python train.py --n_head=8 --rope_base=82400.0 --init="trunc" --lr_head=0.00939 --warmup_steps=310 --decay_fraction=0.375
Each number is 500 + 50 x the weight over its row's rms, rounded and kept within 0 to 999. Layers, rows and columns count from 0. Numbers have three digits each. The size before them is the row's rms in percent of the matrix's.

# layer 2 attention query, 512x512, rms 0.0447, rows 345-383, columns 384-511
135:511535477493523518441382487560460497499526454550436422467494519575455559494596455491545470464569490430455528447566553484554511605562587416504579535510381517564511541422487508539498538465483436541518487431564513511477586494523538518499484430587460523468487492531499529574539458482498462508616482530523569445456515521460498538461603451515532554511489519540494372490495452422486466561524
117:486470429487569531487436377489546450569493442541528523552535517471553519468473465453566497572543521503565520400423467520489452410532539501526441499489507523590595432537500563615494541454581620424512596383511476464504404521498445509535571467506453438516476587514557472541487514412533458533616516540458485524516447565578532430546494426544449484553542507452600474503480417440439434513488
101:480500425511614512504436495573424468477505482478440510524529450505516506463496507515530445560511527547495510453487518483519442516457551503547457449542517463430588526517437391532550474467547537523491404515458451475505435547480498415458485415582415600523550527539504462526500520530527453581577433457521432440370482459494509413513502491455440486470499561524514566436514509446505533461506
112:450451389437523477583519617460626516556512457529555478519561498517524503485503483421558542484539546511432487434534433530504450635559604454487535496559528522577480510447616533522490520502481486490483569551452555519524533461477498503451519527464455544538463551456578526542544493518506458509599501503475451456509557562545441504544495531566532523496551477490484486493596477553588503551525
103:476463490468505464517477516526512520547598480507571490460526437511573563421490517421512463541557529509434585492476508545486506572489488581562511470455537456396512480460440436510521488472552489502612509500416524515451523493473580508519575538473384532358558585458420515464501511497464509517494467498483459451482586524474517480524503492490463510509497575487480434485532422504557497511395
107:458485436441533542499582499474555473511540495572520481488506443511490494396434527468557516622523495473450537450460578498428480522474627505536462462582529435448446378494490480578479508479446581496517613423443448427536493496515534474448477498478501480432436583477427493526524546387609590549513576464517465563497503557565579384481492484590485592533561515463555483533543431513570472512524
104:480471522453569460579505626490611542479478468494528604478437566578480507462525493464513403543530473560495550498455435514472415539490458472491563495474505477498513614413525491497454488463492442511503557526522488590475471533457422527406507442545462566498477470523559420521608547577493471454478480457491468461405473517461490575539519564562605457503471462539439467488546546451548553503460
101:509546512501422523551526568506426514427522559514493451457498472471527631488481525470480539466556513522423480476506565482570498624458508536503488508491525405383439374523476520431548487500404469479514473519435517479568554491554636553548509630562489515429545591491410523557455395489418659521458476364493516498478590494446453540473490457508500592489498578559444494468531542542582519520425
090:504507431530522581507567495419499466532488507491444492450547411465568491501518528458493442521473551576476515524434517538595430424475515530484459477523506468495497409417427549461503446546511461518528371503509547484533454536548539538425537423496479567492504499517460575495459464560513502420460495484410385490517502530508550503516516504473550515479535577404567522497532531408459557462507
082:520592455480483496480586494446488439463511461537446535507442517525514414508500585490470535560487532513514598577451510540534465346474465517477495474459584519544513528481495454533490476435558509516539587477524575439505496527573392499479501491586533520517513475485513379530462510510537591533401463488539485498461364503485455412485517523482506515505529522480497507453510508450418524374482
098:491508547454521430561544457447648482568422593454477526463523547490471498509461412549537378518496455566519515564481389487588450554513461526409478507458550529567559548472482570498535461448502475493498471502535564502477475478517403534512533457540565477524524455410554527454434443517479473539397517541471499515549448539467470483506499462550491503525502424437545510531400553504424563506512
098:614480454562506522484513483449505467556489550622445505624570583519545444494491541632525469466488517484651471534463560488465537343574495489503515467579448532573480435516521587526421521515447492453457468488511401395443508570528495495464462447435606461507511462498516567505478559501565436501483564521447479524527418457600492544437498525521562468535479538464528576523528479438588517510509
079:414611443471545506481564428396546497423514515365404581473407481495544542497512536393412498591494545589491530551518377483584500403507431548498467497482493387492509558438473502514521547440534460503519485512482545599477481414527478438562500378479518541443489492487495417460456552547450496458470465569551458487410441483483507473568516512447588472523479507480493484486496499489472530414491
106:496508545463515501536521521388618457550463552500487545498583550519530526551557481513497404515529476537542500492446491508597440458413501546447555477460471533551494463493479499623529541421570449476446518512518498535462410535479477467494596448533502483550516509419608490528471576530440485533499542503439452487464543536515487471497504494491538473497493500458501432462499497443443536452457
095:522583577427538504553511495507492570475490544349455468499508552526496499569531444523505538408392505489530468543559439486528464434451496464497508515549504558498495537492550524533519489482522487547545495557533591516440492584502546565416434604510475566537475396543504507465609492518429527474459538463472502470529451441494487634584493531480560460509446461537494466538453499498427377488494
097:533473411482516525486460445605386467434601506486496434440563507446503565465442517448540567450523490512459471469564526450418514591634559447533467473545580466439495494550475521495549500523506561500530448469501496453535531406423554469578460551459518438487524551480454482526399422464530470557652425569486486476441502481472477483498482445536403530569476494531490581490480469599531465580478
084:501514564461489500549624532512500572607490482622511445528609448532535404582468551548513576443364496469508505588516525542540556546506615495440514579524530616503489551463575524509501435535424488427465607585489505457484563511538533491471352558477570477487487519401530468441531538384574547480431553402560546463597503548532451450449493527547423511440510449504520480491517446553488530554507
098:643602512542477532453487481579484394550534443516505466515458459433462536502494573512590510505533505500515535521444494582398519474590527515549400498469512574492555460554459490491480498568530558486492518440497590391542478527524476495475534487539454547508558495460534479447459382471539489450553458456520491478453390447499459428408508426486401539558461565495528606544491500528476531530554
105:580429507491452572498491398545438521606574557449465551507485505505510500421480432595483471509499547440493418497571575491503486461536493462511534519530578509509533457473536526510481532529575584565534421467458477465557522476478520585525484484359476456493563401567391514488502460516497484477522526519448481493556553536549556575530499505520542464502506442525539558482493435442552417510420
091:493511449588536524512463486550531549428362528505496543489491502472508528423473550553491457509477495517545544384484534398465572553577501493553479410611414426446471389498439508488494455512376474485460392517462419438476483503478528502447461422568513494472514532524451542435527478503590504504480386457476513555518481455529560569538495533471557536548449502499507441490496530506465571548528
095:483385380604502594574449434486484563509405460513554514476498483490453545430491507486494555561468490519464392391559513568521320604404524555569513532509448436458536476493467528489411517511500542556486456433538493529556526440528488501433503527567429442538521582537482556451517400478462517502514484473459457561507570530502479488420495474487511540444585501432539608506542532453548485493520
093:523438428523554494530409445481479513508428494484542417601493493457544498564519435435563469507498497490550492470463483591520577504482444458582535506546512501451598493544476505542396495519514500451515608433509501485504454532500479467468496474540433477575446461566588493540467498494504459575599474515410438389501418414493573503453486560485456480460516539459548575550501479463385484539522
098:592469505549530412516506444421568518548491477562512487581476547527458570463543495527501457488514479560511482583548459558475437476559490560473502531478548548549537512515539571458460506450583523511518503490556491513533529526528481501511554587334519493456515514376544529486505481484422457441508529481387480405522482527433324479532511460531562469542469555525485698519481493527641523485447
100:598557488491491527505424450554579483583538477449451525508456548480455514455479427546532428500535550498572485522508451437450504487502559551427550519529574559483551486466500527451506532442630487506516449522470531562513480451439520499482555394437472537536555444511510540440507420598438429482394634543487474474513549529459445565550510494504523465524488413450453530507443503516504517503528
093:528551582523519452545511479500541469555522594483464560513465551460523428492518467572505408465447494502571513439469511417541449405467503487377523519515564563597561545453570569550457509541477494506470465461535402457455461534549442527418491461491571507485605419554535484453456485465547461474351590480537512553602385504553513553469500484494553470444482463510555540452433554475428511455451
103:514530472475487373444517521533496406483580484485517547528552634497569519601494496572524516446517463470531550539517519497430587491667440357493511503513488609604449452464480505491463624568389580478453511551508460358507507530426453497553530480451561500444527432539482477530392479503523438549526453503485527525473416433400522485553501552457512452517476487577427608522556549601458482603541
096:473538640429470467450509579509579503412441508431455385431492446476481457598542530510469632459484483493426553569558485533575554480552514443436462513504435555502407360423565508470486451545403453489510537560499487488543452523526537506462461553420562554552430434453509571508670500507553555445487468407556509450532510477546463483540505577478563552544459479552444379562485494462503532500546
092:506606445440519473548526539557508466477500532366468538560474499530462533490449473386532528508543521494480483540527394444423499539644514508472489466491578448522481433563521488484493518485451546455498539430583481521596488458491485472556483534531576538563481515559433418504478502539512635500438474512566466506439346528476445430531495533564555555532509476517443555496460471544460463514493
096:571569552468561589527516513489447466445532577430386445486554460469563481509486454494491506455488467553526404467556555436530545490543563434527530513549494461467479478570601480510532490402468532493470394494543476484433522537472592482455424452463587439604586529506478441499546458456481434550541503584525529378538506496573445589516496548501486499475465458514402544398471467545516479474388
097:497523542539505437430464582532542436548594527402489541436481495478477564488515515461488407499560493545439483477508491453489469552481567513509487505437556485431575567432508411522551514466621483529521514527496622548498465473450541493434578490441437526441609491410485498507471475547474420454566418526524464460408579481448464433501514440494442472517428519561512447505492491545556561522459
108:407489566478419507537481585514551503550487517485547499478526542534472473388498462683515495503428444451504383606525464510554548464435505373652465502535483529470447437472490479467525561529548488517473405534541577453403528577522506592432507515514480528501494426509319525459531466462463501567457478523522516445545551462535502519589505505449535488592388460537524551537515491494501461447509
095:492433510495568497596494548512461473439417481464482461518638537547594551504463507491501556427533453485511380507512473521493550528518497460580499559533476492560541446544522475493522531584405539447515530520462565457539517530521497513553466650515505507611459557562465478574479481444435438488630465416456506464514447507442424504527482551502517496530520514571432581454488492537533471533467
098:485488416516456521523532528441404512539524547471535520520519517489532490493526471440463493511469485529497455470474504546538422478438507470519495451538497489448454490479516558523492565525456367507554459491477450479471481513519578468465530506545442554502518491558476539502464570505522548565514495481476423496483529486480575469448501475415545484348525629526587585537563580494555470556490
106:488445490555488479476587526468401422483523494453522489519557497467508427498495469514468455377523528478531495506497452545502533396573533525442520535446436591593575524519548502509575498522533591545499460531448584500468518479450479526583511517481506579584550531524577561557563473566473498456530524523535588450544561583542443393528506459474416499508546501501437524505493477526436503568543
104:520520394426489566537480434612469494429547437398527517520484478437471543460467437415535590488514562509413452447574463548515474576526519541479449537520536517439527404532552499453517547497586483435583507493458484568605497384458612500610534561501438530528473533523502532528494496520438570522589484454478498475470615574498458452524493417440495529486510449538477446546408516519496412509500
103:464477497558577519488481425544453581479417468463523561446440451471440554516510492495453356494474499503492414527616444506512573572507501550534522579510492558468605589475485437406496530568539483488551396536373535555481473409488489511523512405466455531525552495572510597445583471544424453470587420536482550442531637517470502511503498495411518466480467465554431526421493502513456526484499
103:376473529489537419432425509506418453490459521434512432525455495423504535481500457378501527481496513430474559431501447514543492478575497420498435520468519497528534546486553536468410575500484534470596620467532583550492432497571500557514507556550483573417453528556474486510464426451541525475602421531518507547523483402535572509570499475520529534481425563515561372603533503532405488538511
096:477541554471518463496515493549530510422451491446468563362437466518484524555506513515509515488496507519491514539454435440479545537536439447430491519512560511530494491484435467473567508565460477510490514542422516475579487520472399527577511441458469489454511452559527462517473506584561487455516355432502505526462480499394576513481510524426520456582469478585483443492478555594476590487558
099:383548543509525515415487472482537468544468453580412528486495498553496543545531498533515553555497432462547475579515518470546566449388458516451532521447476494521466447533408459586551521434595481501446453513442487534473473512496474486525490389511504469516476543513420448479522513454515411495518568533516531563457549434552563495484510513503549481590458357502533475436548525459551513462483
# layer 2 attention key, 512x512, rms 0.0446, rows 345-383, columns 384-511
135:484603482523433604540460548524493514539490530527504469475499477593479578473553447509397422487559450427470570449573606502563490581500610411475605471474451501530464504455499541511480469461513499564558461463543515505490630502553529551472529484485474494468447481516487504543489481558499453495544489571577616491453560528451534506501651420560448567505482557505571443499436424452434437509524
103:477547529441582563383417480547478479485509442484469594513468622559542466528505480553457534544531499497525554497486561537511484460508417456492545495479450469516466472504483493618463421526532478419521494388486574438499402521472449455525491534504521531485474540553569554468422546514530515528506518513520472548444467439570525401579494477538448421486516410631460466585523406404477434506521
097:500461437443538519569427492624469541473450449517370554603598495516459479519521448456525352495460403525537517435505582446472455555424444476505546412497521540399467477550434374500493499478568565467511542442459540514490445553522509406432576581494378507511613508461464500499580537499542493505465510423595460484459541467492517405461521574472534513568492435510454511496569439447521467456476
100:443486535514494529586451574517467491451423495558527544570571518423528510454484461481509500462508436462510555460497464508509516529529521537502514479509391475508545434571537610539469565472387482532606578549544491530522558480455511505507539479521522549585515462422441489463573440558524555501646488511483458509463585494619455390511474571506546519537470424390531410521471490568500523499501
103:389473492383501414511333499540493517487482495616478464482511523498504540509532430483494416510534480481496591435512452546522505539475597425558507485449533531394488475523431378486436527488551557520585364503479599513441497461452494505566517564555440503427531492548353514550501612385495566464472488442498472514505505493521523502495510591476552524542524531512487489469556506440521491497468
097:448574465452512550560541527560507502410479410442460592539580504527504598417536511463543512500553481436504577456494539476521465526488501505554554428489482446531398401521476561491442592496501558481500560389508461429517503596554493532487517520483528488591503479423498559524475525516585601460492550479441497533473408498486450508532494497540590543542521440494550418475585418503538540511508
090:517437505467543565647466546566545513469466523527475509504460591475518442454509467513536444431424546445529455470442517518454601475493521452483501556470515517406536535497502508509499511427502521569526561512495567507515502470431506627434478430587446604489481381484497432539597485475573523473538561462565507555448489482520581435534477535508561507541460498520461529460527527414511511421549
088:473453523445513541500530502554434472405441530498527486453553369462487635456515519537521520506502515516499490482480526500500461571407563494555424503523487531500513475530475465425539445514483446505517363568466510482522517495571568506557597586425605548438533551484440485522410488510496537487496491426444480574597575619469532535465516470497495643523528547425523526466574559555621526500511
089:532532526573463453484527526534439499433488448486476483506583493494469486457535526532519466563479550481450544478544539528507492483459454528562516456529510559448523483545420445565492512491492431539558484510592441503552492544575537465561474521486539536576576441549476486381471405509571466536492421461445504514469533445462559464456521640516592540560553439410547597405540540475529600462577
092:627495492569512480405562501454435471464490443455575419475550519494459441549557500412529567608486454521496524531461540502451473470443447522430410520417602566441516508480526474547483536545455522564489499458477491523501436555512470559452446504546498538445548480473524412481398464429522535456409446489558511525512408431440540453617516450521507516501525511527497538464453473504511507519535
088:468619627531512394469525547436619513518493516438464522492515523503545463498488421495486561565542523520500537514494521557590403487575358473527501513448437543485539558501496537633559469506439428475515495517587496523515501442506465518534484430506572543501470472500510479385523410490467481571476516531516562492396436423454502469528481497495533503578493450429407553432490472536411498437622
089:588492499613562629437549483499448470541566512586487465530509461492563461508493522603461431391405525490450456575507555486498511395484442467484526504496474537595380598500529599521455472414446511493517427501523474455519389584566446515466536450472624510521489514436553548497490495613556426461478488523411507512525515462521524475500498523521482479488542430506508543474527433442575522464535
088:526569510553467463367542440504485508504525487433505517499492510524397456475543515334530524618483449500517573424544540520402554479500461472457458487494567481424571489462416447539460570542499502528489531521545461615496495454473444566549454512580449519475542459546485443472409484365474526564542490550584478467424477451429509443524499521512567515560514495519471608487498509480508513440491
083:510504525457551443512439551496546485453485479546501558495539607517528388490471438529411540570497446545469460441444660469478524361424420450456536490479501520507495470534462487554505409486506422478478564523503609572474414563492468428559484434508525547509506527487466405525492539466501551526548508565659489474482591450562544380595502585538471508545375516501516499523550427476498515457495
088:451410561454422538508523498485495458516523552505502402448434501454510504513580536521585459504485498581522435569525460504519586485427491439489541487547480486547577574527453466568501414523480475575466548501494472439516572536543437668480446441536462543554477516601525408515490459498477440470574457513556538455495494462509490549480473403549480476438496544577500552345444521563512544499450
082:505478466459482498439496422557515511541514506416451514524558407523496559560499488431494457450518473488580538503569519560487346589560544497549467539501484469468432448572498478469595546524459480406476423439518458552498524441465478464457566574368479485483449615473528649472536533500399469542495525455465484467454498513401427560479513519427494473584537448493450453519491472533545454543474
089:438483507440429452548537596470537459542495502542554427435519492455617488513476478532579483411479501460478519525498340510576495481532531533456520501508443514557485447492541599533504546480438552480427459479528473468521581564492535580470475425544557490559481498475534541531578498478520518382519440463433505548485472476508446552499473459520464484427542569445595456425453555573416525506473
092:535549516592509513462527500525470410470463405549526502444460485515488499509479450549453480565567398508529578521535453550545377558520512513550425495421502658478435524519497529478496471532592545512542424517531521507517420645553506468500573614448495502449491520413530576474496415565496464467484504474490511491492440483435526528451498461499439479526497493474486567422562458502413496532576
093:572413472550468593447471451571409609510555494496548501504472501566427461418488571628476528584522542469452397557454515478528516475514525477551512477552533484499464525464553511493503522530542566577543466542548475367592459475506425452568412476467513536515470514498444544428493476595522538485461548581436477509644501501599441531439519435486480460502502445551503511493497483471553432512384
085:487548477535508471522476520555447495480427552464324514499462450485535625521468468516513418401425536496518526523468566505469522605472480427535564519555418498527427580421500505472485455410451525436470433537485539446481441477534440523519546558476529494488442489511472569450433530507563393473535479438496526581444502448476587497466513610461571483468528450544504459465568468389538558483584
086:496457422497564602535565494581489619393440461444523554522455581504404523487470522571465474528456596486498426495463518505599460571412540519476500371596486457525503432493450520509506484527558448468557538500597460478496484475498530446492584649529498441538436532540451490506467449608495465549523446555409460545567530533497511530490513474498494536478573433379548503471424579541583434508479
089:603445486581534616546433426500401552538499514581535605550452537536443463527560506562451429563522391547568374476469563489490464423549393517500497501536481562505562559474481456445373456478451505479596512494513524581558433608459451506508432517579465471587461551572491430461467469407465476476537499544517454548526498404558530496466485388467397420565475486485541510428506432482406449508427
090:531479559521579528524504502478537511485475434611507378516423508492445512446537515529437543504461496532525512477487506547501427487554538467491403526439548537491484577508490549569510519471543422477599387506574487519510405473488494506478554565521531551404485474433443635539478424506488495506449501634429507480522489559448502513523501492434505466546507553413456599473531479537576476455502
094:550497458549485557526498548509503590521435513556495484494464487535417462488432453560533502509526546522474553463486541512522516529556471483564466468540515500509521597441503597507523516488577453621571450578610416459608473512463491447511493447477516444479492500475486516363518466554544477527555491616506538480527555393493489469515505400520492450526470494474436584468567480517490508520540
085:571549436571517483463541507449485560525538534464529476461525423506615406465481549598535525454484483475455473589470557506526558419461362457452508456503459516494479502487497559592455469449509483495501543531564436355479536505594537488431491497533561510501504401518572431476458389491536449485419474447451520559491473481496558532498492474523462488393487497548493477508499611502489487437479
091:540596543518517475517491580393546457508585548578553428513551518442570527479486473500544511542468483456479556504541557467405510601631429475479468497466598539510524508580520501502455588578469528547567571546478513409408455494482515553547556497499523574476517475414514477545434464466396484403439422457565551573402488486475406501523485482454434527505410504560491520469520601492519418498471
088:486488597520357488589537544474520321584456483510530479450495469467497519473491535453527546459515429551506501467531343460492546521520535540566484570468459472534505463461556545392475537497445551526427530521470499526498546473568484529459447452523522496512498451376515485477522478557589451459599520470460514436529450536490489587504508528519537537479413573455578468547449421455439598517576
084:499541558435523514486490504529449419574455524445438537448470387516519526458556442450508531519580456528502564501479483468388441547590495463472389518509458520442559508495523482510526520467442534536498498453588493518533460453511412544504367484509517580495451536503515524502431533439513546450393517502581515556456475525415475472560484433545442486498576512481442597485547503492478446525536
093:564472506565511604456561402483453516560534473369529477530475414526507461479472556513399491484482364558597410506504583493479586478395519427493506545627417417512408451467492477467520450460482530471465475435533437484514520546509436495432542507491512484510508585457457458478548476448510341507604531597572493387561548513534430526441504488500467501519432496502526495484493380575550491467397
092:495528453444527388541382551550631475505455454544476476471530524541442460449442458496456460476488496469519526426543493546534480505543566432571439479476474538379478472493526422513568588470596501548540415575549702554496476438446568410500550499431399544438491512496442542513651543461497535530512549500536513472490562539470523485523513548431498502569437526499490460494575455510468497509501
099:513511557474398556588431481435609506534504537468499515483502526529479526448546474627445514490479506486542464565516445398630515491504529358545479547491477464429411585524576464438478570529532469568510435483425505460437499465531524537475514510546436499549481527471390535514614589429468459443459476526537543510488515454483380602503505480455544555565420547486477507400482430509527501501523
085:570452618441511628520489471539509419508495495479461523503494541417579543513540492523345511504408417521581446511489507492487502474471432491483534561526502482538504475507532451448470388511430540495500471425470477442554483502462464595533543580427590596522473478535529519625556520521461333470525494501538491538513536551499429535500480469549550498535451470551467561483455492503575489503459
090:514437426459496605544498460471469500451459476619567454531578486447490440361545571469544458509506457462492428460506481491499495418541455518507459406591554573518528495524448433505492508464477412518625566575483510552478504541525654474493557500537521558577519485533449507538544502459486565510482449505425449513541531551562512421355502515442494605550489550441566528414568597567521490464430
101:512532510572440493574478545477414413482463442492531552535510506494605501550450482516511502479546438453453495505504472573461488440532492545583488480453506584553521497487555500465501489487471612477521483541475541541536513464435515342633453559419461540536555516484489532481592490596547493558517496475524537480462602628508491417496495534499465484437465455464456517607469460559408512547578
095:452428492489445588462518388559458427490425419516481545475531439438425534490483522400581580528605501456504489438524486506536485551498532583583454485584512500534576513528439479459565437589452475454498510472536471557550583440489527497552535565467469452511484562474560543435495547509539517541671555565472438474553541543481497475437498346480518512489541502502488558520500473542451454541527
094:494489436458481457608436459464518626459427510608447542460456485443381566552450450498462456535450459499559449504628441518584556518560490485532508430537495469478510539459441417518556475527581536475569555525486431471446594440426510457582519509525405479584550511563414621492596534490513470479556500587497501552489549554437528439433492445422515463482489539523422531577487532552465464527420
095:425493480411491451468492457458507435535503569513494478479435500489580541500588536468489479575512487510511530560606455557466518515641487463469458561456412472476554443513488438559411559472500540429507456528409589489459543492503510503454492533497415500523434520595515528541492512422447563519502512389463493547391531505534577547468490525513488515451541561560422379534510576429420534521559
088:537531549498447393515500511506586463429515523521411508464567461510476558512446456459530548524514542468532498545518443516523483508588491559524478504454523517427580591492540487506546533601479523520540516571531452490530481497465512562619467392470508581460545357481579547425482450483507495423504508525517533521430384450433539480462504505440551507543471476557486583507502534495483555462520
096:535513461468439527486552463542564516490517504440456570530500561489482544462448437541343467589480567483491497522539514407525552373407453471393537492501498431461455440547516541549532536527627527569396497484416404467486530608471491500434565381422523432614485521500494486535529543516408501517507471560561531422442530383470477490509501470600563509538470457458524526495505501465513488500415
# layer 2 attention value, 512x512, rms 0.0438, rows 320-335, columns 384-511
118:503529491529488549543509537458583529502454509640458512548586507506439535598495509498528533397457491486511530472493514622514469398450528533515508471508521560475483440501503612457521526475533482487442429514554374693493515500501529498491472599488602470400345503422553513448447553518512470490437415516449477525582556587470454399488506521470416457475496596512511533476530472503583553506544
121:497443527443542446492500495556402395477502523383561445444432561499525442515487457513484506558523551519552579472535481482473568515506447533518523498483536470396500445563454456570502459398488559497503543509437500489542405473410547402435557502545419507510529446465558513498549524588502451560509502513478512378485503451571492400452500493534492513518424538543391528571531524503409507499486
102:473548565478581558519405498515519593538501473533601503565501486559532471547503569471464562462502501500425468466517538528491458533456450392504463370523489473594473470462445569452479538542511456519452451462585471489421475558501486480474497521511483419517491467570409503477460542531529530491431497481511511547460444457510488452482493503547457513531492452466653426489514500409566516493390
115:497483424509560431527459444535544540426536437521435510485425453458490559446441488457512532409436471556524564466477444605433557592593554518394524503495423525444513589409504491450506499481521507449605530524515450423555488498447518458482507548512503533448593472544554576483630452452514536558469501487500500558503550435472425594484470538386514458498529448460328459471505546490448495481496
121:460470588516438552567504462440466438492521412579458456559477470498528488554541468444445419408470500436430451457504501498553558495557443468480477570585538433618565510521475496422443443531402479500485448512414460437547538542587474587512448554450623537564484475485558524488508454418549479476517450426560510659538538579432525574578506490502491528492453533560441504546486531567558554575458
115:466513463628457487486497577521515499458493456484504510559492461485474487508505464559484622506466518542466520469504479597444490501493435468506471546473490581548489508555504486496595434489553481404483481515403443669518505405514455611597491491573536466442363531474489495480521573452455399450579513467483500439500394425464555447566483497462472488510544445541508512549406397464526493470613
120:484485512473510578511573632507548502480408478493491469501467530587476447546506477529553585507534497482481562489471445562416451447555544516534451495443518476499531517492596512478462523577446559445442433528526522596596492631530470499445504562523437530475448484538501551506526509617559470516491485452498508556459450541425554401498498492568510533547521556514530492505574483532495525474477
114:496449524515522369527429455547532542490397504541567557466526608485489501525483441502528383522494559515472565501489537432469491546544523524500546458478477533394507511483503537461471558482559436486522452545530422520472455444434463415460421460502422500562541546457588598444520543574555481492479430455529453408484574435570518405458500519432466473541565507515538506483502558426517380565466
109:363452541540488501538440500488535565480435430559522486605489518521480522495481493592529538503488393500493594512475529461386480486557513526574519460473452586434469523537444454511501490525471563493506542455478508570432542499505443540602614526521496492497502510500494514540465503509474642460500422450405471507491428438518588472506518520455503501471555534450490443483460482476517420519609
110:382476588509516434608496596453528532530448400563429491597472459482498551554482515453460526389449472550507611536491432532467517467513572473508497463450441563414457521420490425527512661477597448448534566554575460564441482502468476513481453596540507483479493545490557570544510560623564461502488546512525477544566461460497419422536476493486425468399465585476417496477538467574506508530620
109:483505548491522515461512444493469546453609480536507542401563554488578517475520561500453392541546481495500514486486517579476427486499511472534520456409505448419547507505493505496377484484476551564461461517512550476458490521466492399596425504481507496462537537497473562503482512493457569417500503490474497575521530554566518553442488523595520486624497529498466391498599481490491551597454
124:494480449434479569555492464437543523537564527522387547521564548488448500478500558443406453453480507480471478476469472497599646469473478464559471487548446559578466518554499560494434578595532493515455558477521502546484522511548512652497489522513473488515422575567465410527407424519546525441467508568492497486540509519493552546578496519451476478452529541499495513398487457468502437383478
116:539550488503598591534482400503528583507568448468405488519563571485592511569517545434461459510514499464469500543506549522630426483465453452423475419585503476434492446474493552566477551518536482539524550459566556419472481560477528465506487520441451473515529542534420448476436444399460528532505480501459447491507549518543506590517483497485484480382525465456518445446527477414506451552432
130:448502478438497491505492532463489497404425552565425571508500422474467553477510514429538485523495505493559516559471470503476369526520570555497452465506518535441568436490513460447471588425563499523477498518555431588506535489553520501585553444460539501461424533504546517540423572564450574454492422457496474562571416485500668439516501558508538501484593613510554558410566460465533459458513
117:626514532610520421437479454546496531489561473380553566507540531471545476543507501492521546583498593539480519355537535470457418585524489497459529523477564439513486557507453556582474437426528520463483388560538493480591468504540572408489363512417542486532481446440563503490530605512462378555508535494529529498492591494515446558493474463545492505476514437553495429590451450536440522554567
117:482528598454543461552564559464583479509543487502500533508486500512483492434518496510454524541464524482524556540507496421576575446469426466502478584470491497483499521387569477610539545582516425509497537526514566455570479572472467492387539537600386530494598477535454503443570512506617477622501553510522522467406502463448440509529503493513476509479416467453497499589542542539511502509547
# layer 2 attention output (transposed), 512x512, rms 0.0344, rows 320-334, columns 384-511
099:499549549520560522558553499448478461640426355506481447462411480388604395488538450519479540515551601393475518466512544439473473538527440573537506544513418432487446490491522465546442522633477509560422546569420544563571491523542502531489577484600494427513456517555499424504437476473437429497532437567533502466562435522460459477504534447461542564541545465538479495440491541443495492520509
104:490488440622567542543526509507578489440483581584489573521573566568454484560455568521449556532450495509438394556581527536511424500500553419479505460486507452525572530504514539412558445540481542508570429499615506444537537511457460520500493512474570549503493416493508539569479508540620661453457484490466541571573517513557499517492576461488427522423506519480575481462432393527446556425509
100:495519515454466489479490448549460421512505421411500509485545494468519472488507448546563394550599529456527574597447545470481518512500389529555522518576556563508498525547394463470547493410554463401516577475485454463616481527463489548539457507518497496514537486473531450435557466464452443448632485400469444521420501536480457421530484523474570483497455570546469563473475522516569591549518
092:541491432537486502359461566486515503561565475533538536531465524602350489521460491484509479522476449427499350513443496483497445434445502464469549469506542544475464449522528500467473510543510474458404482452484568403524420499477477535409462549456514549542433455470634566478555482497532498448444542453516508422555510541543548457581742502516531412542512472492527529532550565392550455424512
099:489473499423490528473426522588579509434455452484513521482486491547450478527511517453537576506513495489538567442495544490546492459508484506441590440467492567502457489441468549539467571541511448548455453545535543497482445451491487525516581434565426440518515525517529499503492511624429319600537474563520452470444509571575508436467565551495508497561432450551497478440528593451485398479524
100:494533454400524472491397591461440492443534464504560519470474432478503504518484548522525450613457472513539546463545539538523497476502485451510472523435519411551514500527516448531458647553451539592548516535559610423442512513551466477445587607532626482479466547470559463509651456563487529512529533553545570486555516508492549506438387573563473480428576535464429511550457499455508511493478
092:538439478492357471518485495456506441471586490484562518517497603450537663537525500445465488630452562464449640534477576410438497541525458542567455534502534569544506503470460521471520458362496527528578479471539410445513507480538505565570409543519594493465498508529449482402435568435558580366570510449492511607429476506506523481488383425560468461517537531570462516560488542672488465582473
115:549504643538519543527629487392473486470505522504466481620557504489492529540432547494429575474508546494452369520520461553500403519395504468523543413572504496511496375594433497432497386514420470520457504446420504576543493513416425479485430571491424494577499569409465472544493486413510529526444500513496566523508504486508417560564581526524522531424491472493501511377542507463406521492483
095:529471602417478510519477488425505569454527506473502547517431505544593562468618497386437462488457456511464557538564444386576474468501482517507505519495518564446451490511505452424476548492412436508516552484488503474444499502523500511507378648480604441508506487497513436586534532514392438508460490463455552473450427431446522505536356540554514504522455520493435512536585508404549438533542
093:487441492568527460574473504442433449526527465603568379529541482539517484575498403534501507473564470414403466582571561519423469462493482463567500493446486466486518431545520464501488401626511553540504459594489468404601572490483480572397459518432525464473470480461425547526441509515573532443504591478495547532565516546447628550546495501479532559573513522496477547520486524459514456519516
092:496482522490512497497559512534629511590457548576493535565437445534505390488456542568515526336509566529501421498559521456539534456422526554515483549535439576493458477530529533503535562570635499509502540490586477501545478504445376396390511558453460455523474598464442550507517490615600486532452455487507503495461517496505492429556675537412517558525481492383549543473469423516507539477540
096:469527461536584482481462512504459505583389521529484441513469486453523484499550563547456577573525460499625472444499469536418519537571557553469597527557516562516466484501518544570410496472474473432505541396456516487528501479539584441582503451555522477523544345478557500601480518438409364561501409508595475442510467439495545569497553473587498449523543397529524486496542619505525502516530
093:527572453541439463428534472471451431594516451583461483470431444526442469509454521521486477388540463501494477571551510426521518525465543491555528552475537523552556496480481497538451514479519419483524642457442438537600376477522451535477467384484468465535521534428511472448521523515522476472410488482508564515460463515389498555519786516426565487502517492444567554557505447558486531490564
109:521486634440471537636526555361563466533491465536501440468539532455526480468498381508466454418458505441576540474616433508497521495458564505506510587510458432540467398468522496438470460454403445473506568520451596491487602442534499507484444613494555528578476524435463520545501447505466502492515507543530514445525471436476484551499420504474486563543479484481390447450460551461465514571585
090:475523512462434435424551524586519467532536478606436544514444514519453490484440470542474540550467457514476447597535577547485532401528399421504481527520530499498574526422581527517481556536495498524464513440548469467511451436422493521444510452521457506506486546593444519490408432528642492459591519530481500527492516578528500508542486449449502417451482538509582554543531531488514591380450